Part of a small language model's weights.
Architecture: RMSNorm before each block, learned and rotary positions, no biases in attention or MLP, untied embeddings, normalized queries and keys.
Each number is 500 + 40 x the weight over its row's rms, rounded and kept within 0 to 999. Layers, rows and columns count from 0. Numbers have three digits each. The size before them is the row's rms in percent of the matrix's.

# layer 8 MLP gate, 512x192, rms 0.18, rows 494-511, columns 96-191
094:494545462481527519431464484415494497504452485486455469455567541453515500510533564451483548520428446485454505495462479439499490497567495507575523459572482493440525503474534530512504497497562548514457445509501521570488435502509467495586497531590562526535577550430482502448465540473574540519
102:540409484520511517493532494501455512481583474470415462512474578532542458475484487474516489494485521559510581488461562443526482480457544445466504605516437516531488507483540519538529448564481499501535547516466467468596558540536465447470506554554509494523499498525470488480562411480501482426
088:525496446515494454393524573540550448523473603475373579542436510550477511505563464528511561532521521505499505528533506511493515521464468511489459471494484514464470507489557550535398497463475537512447464538475529587499492425467519484511479507565444566419520468462499432518529471445479522497
100:439449547450479512504528571530531521518474518561487515525512465434541506407498420477418466469499530447533512534519556492502482536460448570467482487490486532502569471468516507498474520483507467514529555427557472448509524516526436437517409515567496546485540455564437479523531462536489504531
090:521500429482492506502521513518479521503497517508522540515407484502467563552489477568491490541492505507525557558495468515514478545516449497537489537399538471526496563483544472533596487373424485535580551509505499500458489470500501474471544479456497521441496436517440507486563558403548566461
103:426446517496426463559545539551554499446551505543414568446469536460464496450481448574475494506498499516538474447420460442528482479464543522535486544477520512525459513510456550550526537527517538570488482478496547486470533536444577482478457550485488452537494512439526518457495488497514455434
101:421487446471526487521550515532478420488459577535407503604446503451509514455528443468554516489499423498536538514523418370503413476497432492530470510516529518518516533542475470522429445463495475523499487518487507464406511502475524547511536451506414522496513470433498465472506500591476502518
094:490554389554498583541539498612549528527506526544400574426544494521549515488516435425422445519451440464523507467546494467488532477472507500496501508504480491464499476520458473456439449489498481497533459507463427483501480458549502517424492516524497495548532495482476493529500535480549456474
097:489533437423514493522565450475529477431533544466494488536563485452521435528488477478550492471436455409475454492497511537461470522481469545563431452538468473529488495465498529531550491467482480403579578502554497475526498516466496422460498498463460513441518437549489483509514486520509516541
100:530506531477476519556543551542525496519433533475532549478443526551511544439463506458503430468490518526473507499585560507530488517485445494526488473451453533497468518515550498538492504490511523512494478526466505466515497513490469542560503527519425462499497562501528464450534459522518455444
110:505438503435548462518554428557464448504478546510433560511538479519423471499421474545504477507510461512574528546512495469512538537527519540554437494495531465491491541552501487525513522463468452420470515488473572469543422589499552520444530528524483562462569405496542594554463520466484471510
098:525611552499483513563464503510514517537468624474530489486451398493520469531534519486552504510469451506517492467470473526533495496532421510475442538478545543566484440536514495492450504499492523486515492489438487488509519502503470467521468476479498408535561488522406508494517525491536492492
104:482547487475536531451508562535455475526496494408564434514501581510488509478479469515510558445521471439540452513532534467468411481539541524497415425505519561509489503555440457481457496515584515430479554525477542482533528491531506517537517494512506522489481486445424495523533475478535531445
090:507508527472545526382461463505416436498415495500504513491493547491433514483503504466491530489498516472494441477532455461492486532521398437487544474512511467518517450453469518426495455514540508477479537452552543481526451428457486470505567595515461526516533496432492562452420551508533499534
101:516490462493448561497520458479496463442472461459507481439533489467526578477506429467496483542446504521557406536449517482505541490546552496547440533575486582553548540498504466480515456445516447529520441485512416519516506582513481536507561458546428484433473446506512558494459479531532425519
100:451553476510479529489496573549474512461539553503557478477498523535516494473521537546480494516504443490622518475449525519505470489482442490466508610435469541515524509487546535537504503556511519549548603492493455519458503495492478504490551482508553423463508458580451589484516445538524487409
100:479540549445459535502488515456463493547422473535411487464516423513513493455599485521487513490528550482495504550460536548536547547537452508590493470488495518553523455591501491459495472517504535493435495564532531518485455553561572552381403489515497507507469491550473498471570507499509502488
084:506522486469498512555597551486503490462492554574504418488474555496505466497489532581546510471490458520471503512542468478541464515521479539524450478566469518460544552560467482580514478510528511476546483447518448468458460574558424533460506481459545483489511412512483548489427484562468470537
# layer 8 MLP up, 512x192, rms 0.174, rows 494-511, columns 96-191
085:545520402523535480559487435485457465454472481490498537453463496546498514585463473449486515517534501516488561501518461536545541473498499477547526506481549558533467511493527540462502413514436480430479493562512519613496415439495520521509485523489435482548500528526506488560556480498471551508
106:519506490517512476444527543508439581491577553561400504466517591510512499535499482494479494451465480478492549457504516496513508499387493482460485593454454562523459513497526453510520487508475462508534532467436466442571524488467462426513508558509560506541520457486549496477549442547493485486
093:501517525450506525515516468487512520447519549512523544478477538449507482493473529446579426552448530529517523551511521512466491529480511516517530499541491450629506499480496415476559522471516497528500507454520489533519535479425479430472554502517522501531536541532469488510515417554488484520
098:440490450472444548581517441503516449471497555526526461517480520485528488443525443494488468511476449545503492492493530568547510537495512498491485535451468592482480601461467577499521487506475490460515477487462489479483528532489457450542537529535481538537512512546434445522510509585482483471
099:510517469489526512410582514512520474512494550429419495481494480486482569495525500578504479539501518506517521529507431464506541455525434501554525505431470509582451527515474538553533444437527542500561477464527494534471495480578549509516501462411437501570497419582432541535437517473509553500
104:453433499520419526564509490503515452410444478542466561484442526536466484492431389489516512450412457529528457460493416470477451454521534452509473554470505472482432471450466487580484539497509465473455467559551498437484490569449526440482496508522474468514528487528505539470525482469462533528
098:553528506605482557412504471517483555569454470564527427489533553497453444537458534558474518524499511544513452488470481547466591488494525460495501520526498417479617502525550553543526452562529517486479485451488574483502507453481489456452497495546534488494525499467553543452496432452455530491
101:398491525557567547539457381544498434551499504510537508504622444527488483539541470528435511547512472433512424527541495519503509511548521497534500504560517444481427478495492499517514537471562473516500513398509472525458446547449495420553499529575531511494502495564460462526517503418499471561
102:540589512479499486505542528527587503437512449537593527493510506542472507463537476448504570502455511438469520574512465529468487555485433531535470525476526521473514454580502560590476473585492508510502470464508500508426480542448443454529498491487575489455517462512462458356511465545557436472
098:517502442489581499452503457503526503511425488447461515510514439463554594537479541582504545491471519518436556494410446525523521488461501432551515434541499529466504457564556548449549501524533459473513536512544471446464518526497448516443521477484486486551504494489470537529532527447521511507
105:507472411447550497491485462495432487508461468454516509565470504473410506537477501478532535503502521497547461573602615433513470442486482507477401437483511488472531528554554423542539474503564476553408522448501536438450503520404491533433555527541508525491540478498479539488445454436477538476
102:533501605542483509539452555510482489478485502515510442533417468536460459491464493483520474480517475591492489520476516564589469476544455423526393508467455532523543458526526496546484531468505525526521494486479464502467506472540570480513456497483501439475460501584441492539525486456569515452
095:546538441520479511465492475501517502556580402506503522546406514527492448481534505513534489475501476504511532514534557529509515533513510476522511466437516491435469510551526434495521455457549435482502494493426477515470481472556482538486548467469565539454494552495573457379538507423475476435
090:423519547490468496552496516496460547450559479549488568539483471485476609514486536458513467475490381526520525478502447489491526571485461493488544456480458513500468497507498460541506426530496528497493506472604523530449575470477517467489492431467534559573472497479500485476486490522492456502
099:459543507475543509495486447530507506571478558552450560514537496537488418483541513511514510506547501496524544454556524482529475487453442471492512449464490437446501486476474595492458499565466526468460602513420538468500544424477534485473461563483556501536564531550492460532524483444481508490
096:473492481547533522517465585466544453524514511504501509508519510470486484541575504604472529541543473481531548521460439539563480504553517562503506544485549503525544523495565529555556477505491496560429520404464433530477524553579560483550539470411535441490512465502499573560457449518507461462
093:529533493485570460521512516531486441430519504476542472534545529494403553517498551486538487540532420448515536449500512520467474582563473467466546584490470528439508517427472543481490505537471540507504533463504456450488485475442505555538529499489548537533527536467569564412442493484518514451
088:591540531494519444574436464461495499499547497471528559428537517499524536480534499468503466436426514481427577449402473547489395537554525490460536489479502504504448525501512516505481531510469512501523501531545524460540450491561411477530543474471466533498473535562547524529568526426477557458
# layer 8 MLP down (transposed), 512x192, rms 0.161, rows 494-511, columns 96-191
097:460543506491520479526499507521482558510467440470493549552579449506537592470532501488510533535482515563526510455539460519528513437490522462503511464463491455398538461486501491490535517529509417472500505575556533532588515434479513479489529521517486550396509458395545480467434517470465461490
099:440567449516516437551492521495509514483564528472525563494451475465570523508482566481466557507511521525520461519474490509516621477502473522510482430442533486498533497447491469442436503466519538531505545515482445453433461494476538548503505477509508540510466487539514482407516558549483443521
098:573495476528561545532560509478601515582483518462544475574491487528476517472453488429478525530480530539473447566487544521478503461524576506460476546489486549557422479565535470491481505553479412539454535469489412488495467489458529434463536540518513525480513522534451459514502492542480509460
101:590563530542477520530474496482520509476506546510481468507503523488514539562518530484536541469545516556603484548593515467516495512551550557447460460532526545567526464503555540482475489427548474424486507513559437477476448541538467396519449484417603505516453490505539514516463492472506538510
101:493435536512559534480467502529442422548517525561483503490534488510490529524559525487448492495483519530538500529530501507560505455486464584481510486536459426493480533511534482520509536497526460487565439519418505468530421419527549593481522513500492485470484517551508540511551471458474461466
101:484391528494456550466484497502431564448497479504482573428557587416506583449494410426479485498433477487479557502447443538539431510438550530500465558511513483577471458523459492472483470451471500479523464485546509496464533451490461455467522505534582462531499497449500497519507493456501467434
101:450446533523527544482450496479455508418483457575495451463519469442523477489455533485500534493504565515442453515529490547475474576493538511536555545509554544485458518515479520472565456528504494486553474502401471453496510461556495481553478526475517503503480453459587473493488535542543542488
105:435476518536449516564412497490600505516479479521435541437563489466507564523506429460486505571579452553479528449479504470489482585478521504429550465487547523490568483491530466474518488514475463474513436396487431481432503503568461449505428472506503507503457487477487537488567475476582504510
098:514513492492471465501462474537451424429501535536595451458414463548496518484487521594579515488523449500551481534527563449446480502499456505510526480528524491567451560543513515513502532583506399455483501515518437529530437391543516546544549580508516554457454490437486429509484501502491503534
098:499469541469489490512563535554490392404489449491481497540501558550585499551499512507586491485494549486485509499524554471586583490479534496482435472435485549477452513455522509530441511473509554447491481530457513444543479435481465480507513522476529466436501518473474445558490472542498507453
103:556473542538490508449488497436509527500524458515505512503516452508552493487452469482462489532544466517476472441447537454551503516522492486428478537614545588494536492392529410517492481501473439500489510425483473501434433442475523495516490439530452475512493472540480554501502546527532524520
100:524571556465512535548431576519455475467592475489481494529502499448512559417510459489492559494488523498494424476514444511489548512489474495568472567531522519420547469494479493538471473447456561491528499464549469425482496451419535495549459570429568533553472524527523452501548442398537559461
099:474483566495453516476498444561519523494564482605468495460514466516487544491514459477450459471494503503438511506383499544506606486507448481542615524551500514471517551519489519535465518445505435524421521562486508489469440498443517462459467483528556529503459544568564504497481517525483511464
099:511519502541490480517498570548563502501518488541469506561455511466578479488523465477553510518541561508521544439461425565508437522472457482514534564446471497560492462458452508559557549463527537565566492586527556476500504498480555517497502485509509465560494485506524490530512511506398546496
102:448527488490557522483557481478532515465477500531509548533475480578457515465442556635520509490569553473501399425480553499458509565508454485448527479492425480534450471552457586496530483462430562501481582550534541506492507464491507488456520572517486510465458485531440527534535507442489521510
098:496548455521501575509572489448457447477559475445473611511522471556444462464497566476432486481553479501548513469521516537494478490529476481532539529521487526558584401551482519527552537466505474440471488535475501438540454571421453402472510508569392509488491550528505506563473466539483507455
102:532427560503495496510501523465528541549501481544493505530504449545533487420515467509402479485531444533441488478414497467548494504485422526538584556483408493409473516459531437467465511452530467527503466438519524489478503454502535523514512542482457487573479469491518548535480504462536481557
093:497483504520524468524526499438567451561500546509447504480481459472492500492546528493474455454507591551492550473483469437485455511538464544570499498571467508570469534471475530610430529501508493476578495486503502473497480450468480483511538474508418531516496475514507599467459485508518568462